{
  "n_layer": 20,
  "d_model": 256,
  "n_head": 4,
  "n_kv_head": 4,
  "head_dim": 128,
  "d_mlp": 704,
  "vocab_size": 736,
  "activation": "swiglu",
  "norm": "rmsnorm",
  "norm_place": "pre",
  "norm_eps": 1e-06,
  "positions": "learned+rope",
  "rope_base": 10000.0,
  "rope_fraction": 1.0,
  "qk_norm": true,
  "attn_scale": 0.0884,
  "bias": "none",
  "tie_embeddings": false,
  "parallel_block": false,
  "init": "normal",
  "init_std_qkv": 0.0398,
  "init_std_o": 0.0282,
  "init_std_up": 0.0398,
  "init_std_down": 0.0,
  "optimizer": "soap_variant",
  "lr": 0.00798,
  "lr_mult_up": 1.27,
  "beta1": 0.95,
  "beta2": 0.98,
  "lr_head": 0.011,
  "grad_clip": 2.0,
  "warmup_steps": 96,
  "schedule": "wsd",
  "decay_fraction": 0.604,
  "decay_shape": "linear",
  "final_lr_fraction": 0.0,
  "batch_tokens": [131072, 262144],
  "seq_len": 512,
  "doc_mask": true,
  "train_tokens": 1199000000,
  "steps": 6267,
  "dataset": "wikipedia_en"
}
Each number is 128 + 32 x the weight over its row's rms, rounded and kept within 0 to 255. Layers, rows and columns count from 0. The size above them is the row's rms in percent of the matrix's.

# layer 12 attention key, 512x256, rms 0.385, rows 386-398, columns 128-255
size [ 78  86  74  90  87  72  74  83  74 104  70  77  81]
[[127 114 188  87 174  86 110 182 109  86  78 146  43 155 131  77 156 112 145 157 136 135 142  59 129 112 112 141 139 137  71 119 186 155 142 196 173 154  79 131  49 130 145  75 144  90 155 128 132 123 181 113 108 190  95 143 140 158  99 164 118 133 138  73 117 116  97 118 199 155 111 122 176 128 183 109 103 190 150  98  92 102 181 146  98 106 101 101 172  83  76 183 131 102  83 105 121 107 152  73 135 130 171 160 132  93 139 149 165 102 135 193 153 118 175 134 104 189 142 178 122 138 119 136 151 152 122 127]
 [180 164 162 147 138 119 136 164 106 110 107 122 111  99 169 140 137 157 128 122 127 133 175  84 106  87 104  90 129 159 168 130  79 188 103 138 133 161 133 150 100  98 136 159 147 152 202 158  82 137  75 130 111 156 142 132 137 155  83 134 114  90  88  89 183 125  96 110 127 102 126 182 127 175 126  96  77 122 163 166 130 178 171  84 112 168 150 170 124 194 122 138 157 114  90  48 132 134 111 120  87  88 144 124 144 121 165  92 129 140 123 205 195 131 173 156 145 115 112  49  41 153 155 177 145 120  85 117]
 [160 110 112  27  63 121 131 189 149 155 114 160  70 108 141 140 117 141 147 123 149  96 115  68  69 123 135 143  81 145 124 119 128 123 176 164 155 132 101  90  38 103 167  58  65  90 113 184 109 150 106 115 156 152 193 157 117  94  98 161 100 123 132 143 134  86 135 123 124 193 127 168 120 138 127  86 125 175  99 118 140  86 156 170 116 122  91 169 138 116 132 127  61 128  85 157 151 114  80 126 169 177 136 128 129 138 190 193 183  80 100 141  94  98 143  96  82 145 154 129 149 146 124 148 119 133 107 127]
 [163 203 127 151 105 133 138 100 167 119 128 143 168 119 188 151 206  89 172 113  99 120  84  87 130 109 115 115 124  98 196 133 115 158 161 128  84 115 168 130  66 123 148 158 124 131 167  97 150 140 124 149  77 190 111 152 122 141 146 120  95  75 125 132 159 136 118  68 136  92  77 182 167 131  76 122 135  82 147 124 151 160  96 105 162 162 109 161 122 161  90  95 109 168 140 113 104 131 158 167  70 118  82 143 124 156 119 176 137 187 122 135 109 139 161 136 157 166 103 205 114 135  80 212 158 132 127  56]
 [154 112 192 134 149 117 173 124 111 117 133 149  73 135 167 126 149 133 108 171 109 154 142  95 114 104  93 112 106  88 116 166 160 104 155 143 191 198 147  77 128 125 149 151 146 114 129 181 153 129  77 139 139 168 115  91 134  82 107 136 152 122 116 126 105 139 123 121 154 131 123 133 123  91 141 163 117 176 117  55 165 143  94 129 155 127 126 106  84 118 181  63 105 126  86 166 109 161  95  70 122 149 100 156 110 103 180 162 156  70 126 108 179 115  83 138 114 193 116 178 123  83 141 141 109  62 170 115]
 [ 98 109 180 131 111  94 138 112  81 108 161 119 186 116 100 138 179 150 124 157 101 143 103 106 130 138 121 137 159 162 192 126 113 127 118 127 109 165 130 159 187 127 116 146 113 129 140 106 126 147 147 128 117 139  36 118 145 172 101 171 147 157  86 110 126 104 153  75 127 128  50  89  48 132 116  92 146 165 162 132 178 123 108 120 128 138 197  64 174 123 167 164 179 172 195 139 166 143 145 118 128 115 100  57 121 138 107 112 111  75 116 183 170 143 104 117 168 153 148 104 100  84  79 126 120 113 159 128]
 [142  78 138 153 130  69 101  86 136  74  75 110 169  94 149  92 143  96  93 163 124 106 155 164 139 136 126 106 130 132 200 113 151 137  88 103 132 141  95 129 113 177 119 241 178 162 159 148 178 142 125 120  32 117  94  96 152 133 162 146 158 102 105 137 120 144 129 128 119 143  71  94  87 100 116 110 116  80 122 112 113 148 161 108  94 121 138 126 135 127 173 131 142 114  98 113 110 194 181 138  68 127 123 169 106 162  70 100 113 181 102 100 108 191 141 125  98  92 139 139 139  95  76 131 150 148  52 115]
 [109 132 141  88  75 106 108 178 173 158 122  80 152  75 152 146 107 107 101 156 101 152 149 118 117 165  76 122 147 110 202  94 126 176 145 153  91 118  83 169 162 144 116 115 136 178 178 130  98 120  81 138 132 123 116 118 158 125  90 111 172 111 138 116 141 136  90 106 101 114  84 117 154  48 144 113 131  66 133  94 101 140 149  78  90 173 101 173 171  96  94  98 119 101  64 183 174  93 125  58 102  98 143 114 116  83 136 118 135 120  88 166 162 199 136 121 103 162  86 143 120  84 122 120 124  87  91 133]
 [174 166 141 148 156 181  63  95 187 174 156 128 124  76  93 118 152 144 170 148 151 142 108  60 117 150 122 157 151 120 124 128  76 125 168 144 143 108 143  87 139 179 131  85 102 125 158 138 136 113  32 136 120 165  58 146 129 154 109 143 151 191 169 132 123 146  92 119 111  42 158 166 156 136 187 114 150 125 139 123 199 143 133 117 154 115  84 147 170 119 159 103 146 141  33 121 123 148 101 103 127 108  79  52 172  82 146 136 109  76  80 163 176 153 181 155 141 173 136 182  98 130 136 148 134 107  98  57]
 [183 128 117 114  75 127  94  86 167 122 114 130 119 139  93 154 106 162 145  82 154 112 107 103 100  67 121  77 138 131 137 131 193 122 152 126 181 114  89 133  39  89 133  77 117  77 128 134  59 149  88 174 179 172 216 145  72 128 121  94 144 123 118 143 101 140 152 160 139 165 132  97 114 134 161 156 163 119 170 125 187 107 145 122 122  44 152 156 164 159 189  92 137 124  89 120 121  94 100 121  75 131 145 103 173 138 169  91 155 141 122 127 106 132 124 111 158 118 110 199  78 109 122  99 118 200 122  87]
 [137 157 121 130  66 158  99 118 147 137 135 140  76  99 143  93  84 111 149 133 134 147 114 129  93 124 113  52 106  94 145 150 143  77  85  82 129  73 140 159  85 125 126 155  92  69  96 140 152 164 178 153 200 141 209 131  85 176 170 102 134  99 111 139 141 130 118 108  82 160 138 171 126 116 112 162 133 108 119 109  81  75 177  74 156 119 114 139 115 130 122 145 109 115 106  99 149 120 114 165 166 165 166 175  52  96 148 172 150 166 137 121 107  95 111 104  92 132 112 148 118 119 154 128 112 109 131  50]
 [137 199 106 148 132 144 186 161 115 181 105 152  90 143 102 186 148 112 214  63 100 136 159 135 152 154 189 131 118 134 104 149 176  76 159 150 177  94 173 112 100  80  94 133  56 161 142 143 175 105 119 136 137  89 177 106 164 105 174  94  89 141 149 139 157 101 149 197 112  62 145 143 162 153 107 114 133 162 153 149 145 129 116 134 172 147  91 133 110 141 123 113 115 150 137 160 137  91  98 168 147 176 190 125 123 153 127 176 123 179 135 172 112 121 133  99 193 143 137 165  91 140 121 156 161  95  95 101]
 [166 104  98  99 157 138  72 149 185 111  97  79 102  94 104 120  90 137  87 160 155 135  85 134 142 132 170 147 119 120 100 170 115 111 109 119 162  89 122 127 181 143 112 128 157 150 149 114 126 143  78 151 107 169 190 143 171 126 170 129  91 126 159 120 197  72 152  53 102 166 138 160 122 132 150 157 132 167 123 130  76 162 132 169 103 110  75 166 135 159  40 144 122  61  93 154 140 160 125 114  97 116 172 133 152 148  98 139 192 123 111  61 101 171 106 140 108 131 123 135  78 172 151  93 143 166 121 136]]
# layer 12 attention query, 512x256, rms 0.413, rows 387-398, columns 128-255
size [ 95  81  75  86  76  79  79  83  70  79  87  79]
[[ 71 113 118 124 177 115 120 188 197  85 136 133 150 169 165 166 113 178 159  87  83 135 113 131 114 129 161 175  86 143 122 122  90 179 172 189 126 134 162 135 135 141  84 124 190 168 156 157 159 161 151 120 126 143  95  87 131 109 102 109  91  82 115  93 115 193 173 156 208  99 158 144 162 111 120 123 123 111 195 160 106 137 132 154 128 176 125 160 148 174 140 161 113 155 173 135 173 166 121  80 138 163 127 152 120 162  69 136  97 130 116 106 121 168 144 110  82  92 147 114 184  40 106 138 127 142 184 170]
 [ 72 134 113 133 105 135 152  77  54 123 190 128 139 160 141 126 158 113 166 157 142  98 115 147 165  82  74 122 112 148 100 108 156 140 118 115 134 118 127  80 126 118 126 175 104  97  80 120 110  70 124 195 101 102  97 147 152 142 105 132  67 173 116 164  81 134  81 109 184 126 128 152  75 205  94 115 152 116 144  95 128 131 146 117 150 147 134 187 112 160 129 114 132 105  94 156 149  89  95 142 141 101 145 158  92 188 175 110 140 183 129 141  90 126 113 121 142 106 102 158 124 204 138 131 157 152 122 131]
 [121  85 113 121 161 149 143 126 147 104  75  94 156 113  40 130 145  60 131 137 112 135  80 178 142 152 112 159 121  88 101  71 143 216 126 110 142 118 111 139 101 114 143 139 161 115 171 182 127 196 159 123 100  24 128 173 107  87 159 140 168 105 119 176 166 118  69  52 112 160  90 148  94 115 134 185 116 130 118 105 103 133 142  91 122 164 129 130 149 135 221 122 147  86 199 102 132 153 117  96 148 126 117 147 152 177  82 171 112 136 131 134 131 168 195 105  54 112 125 160 163 133 122 104  97 111 144 115]
 [114 164 109 136  75 127 162  94  92 119 126 160 103 136 145 125 130 103 211 115 148 111  92  92 103  81 131 128 101 142  78 154 131  81  97  78  82 145 139 131 173  91 161  85  90  74 134 117  93 172 147 197 137  88 186 105 172 103 139 168 129 131  94 111  91 133  69 168 132  93 156 163 108  90 133 105 128 162  71 138 147  97 147 155 157 127 189 150 128 132 137 159 114 191 133  78 176  88 162 148 158 116 154  52 141 109 169 137 145 124  96 114 116 103 131 142 167  98 171 143 118 126 125 138 130 141  95 137]
 [ 88 146  95 144 121 120  95 122 174  63  95 131 180 115 102 156 136 121 171 149 124 127 127 142 131 188 125 128 137  75 122  65 134 101 141 134  88 135  67 108 112 134 142 104 145 151 150 130 113 112 148 128 165 143  84 109 154 118 181 128 162  84 168 197 153 126  67  97  84  84  44 150 105 106 148 125 183 107 166 149 112 162 116 110 168 116 187 142 153 150 144  87 113 195 146 108 118 148 130  90 109 124 164 151 115 174 116 104  95 162 134 110 164 172 135 136 147  91 154 102  91  86  73  53 111  94 116 135]
 [177 142 122 129 152 145 107 184  96 138 132 137 195  99 142 122 168 130  87 101 144 134 119 129 151 126 113 135 130 110 143 151  49 121 153 136 126  71 103 162 120 177 105  92  70 111 111 105 130 165 101 104 178  92 144 199 127 155  98 114 181  58 155 145 107 150 120 119 137  92  92 127 146  97 119 136 118 134 113 177 166  97 140 157 177 107 101 105 119 141 103 126 144 176  79 138 128 117 130 130 122 145 137  91 106  66 158 119 190 109 128 137 140  95 127 121 134 112 140  36 137 121 134 115  73 136 145 139]
 [151  92 135  74 123 145 109 148  89 112 116 124 141 137 136 100 109 102 149  85 114 149 102 134 170 178  98 142 143 107  96 141  80 196 116 112 133 106 141 123 136 135 137 174 129 115 150 115 159 156 122 154 170 121 122 130 145  98 133 104 174 123 140 122 122  91  92  98 168  98  72 155 124 152  77 103 113  92 132 150 146 104  92 108  70  94  65 116 120 171 167  93 143  87 235 115  76 148 119 111 111 148  87 124 135 157 118 129 155 140 158 117  75 116 140 145  88  75 205 142 119 130  65 188 100 121 122 118]
 [161 167 107 127 183 133 162 114  99  70 118 124  99 158 148 121 109 135 147 144  96 164 147  87 138  90 152 151 131 158 121 161 105 127 144 132 137 169 165 152 116 108 148 106  89 138 151 102  87 138 177  88  86  78 171 124 136 117 148 129  86 110 105 137 136  86  95 153 183 113 211 181 119 125 135 158 143 118 143 114 209 160 116 140 158 136 107 164 146 106 178 147 146 138 165 114  89 168 137  91 109 130 120 164 141 161 152 101 101 144 106 126  61 131  81 153  88 180 136 124 221  84 100 132 186 122 138  68]
 [125 162 117 123 140 123  76 168 157 137  87 171  85  93 129 115 174 114 113 119 182  59 120  69 123 116 170 146 137  97 106 120 138  91 160 145  93  85  91 160 161 118 217 116  87 115 107 138 154 119 106 128 111 112 102 104 152 143 121 186 105 145 119 143  94 104 127 155 108 113 139 114 173  88 205 107 153 152  90 133 135 135 178 126 214 207 160 124 111 109  49 139 117 154  96  99 118 111 129 113 155 122 171 137 177  76 151  57 135 141 118 126 137  93 111 113 184  78  91  96 143  94 100  96 125  74 127 130]
 [158 151 144  63 126  83  96 171  95 117 131 177  75 116 119 197 168 155 120 117 115 130 165 168 147 153 106 115  85 101 188 159 139 131 146 121  77  83 127 120 128 186 124 129 127 132  59 109 138 130  92  67 170 107 138  95 119 177  61 107 149 137 142 141 134  62 116 134 158 105  80 146 154 123  92 143  78 106 120  94  81  94 162 129 131 139 166 115 175 122 134 129 154 143 146 156 156  51 115 174 150 110 116 125  93 149 146 173 178 110  97 127  71  56 188 111 189  85 169 158  90 181 151 178 135 114  98 157]
 [ 54  64 144 116 140 152 143 139 172 113 112 121 125 131 111 104  82 159  84  65 137  83 164 114 135 122  73 132 127 122 114 133 127 173 145 146 106 189 187 164 140 121 110  84 140  95  71 133 142 166 106 130 188 118 158 157 131 126 121 137 146 125 100 133 106 128  85 163 113 181 161 155 169 102 116 119 116 116 135  94 166 124 157 158 113 111 143 157 111 119 107 113 139  91  84 113 110 131  77 108 145  80 131  90 198 108 147 119 156  96 126 159  97  95 133 150  89 151 129 114 137 124 192 100 141 122 141 170]
 [ 89 158 162  90 120 152 150 101  92 184 130 132  91 140 143 177 129 129 124 174 136 156 153 135 141 119 131  79 176 106 186 101 174 164 180 146 112 114 129 147  90 119 120 147  89 112  74 111 125  74 103 207 153 137 149 129 113 107  98  63  71 212 105 100  88  68 130 198 134 154 180 102 109 178 120 102 117  82 148 139 159 146 130  75 102 120 108 133 123  87 120 103 129  91 109 114 108 109 103 170 136 123 125 175 131  85 188 133 130 126 118 232  78  34 136 151 101 119 146 173 111 173 160 198 140  92 167 129]]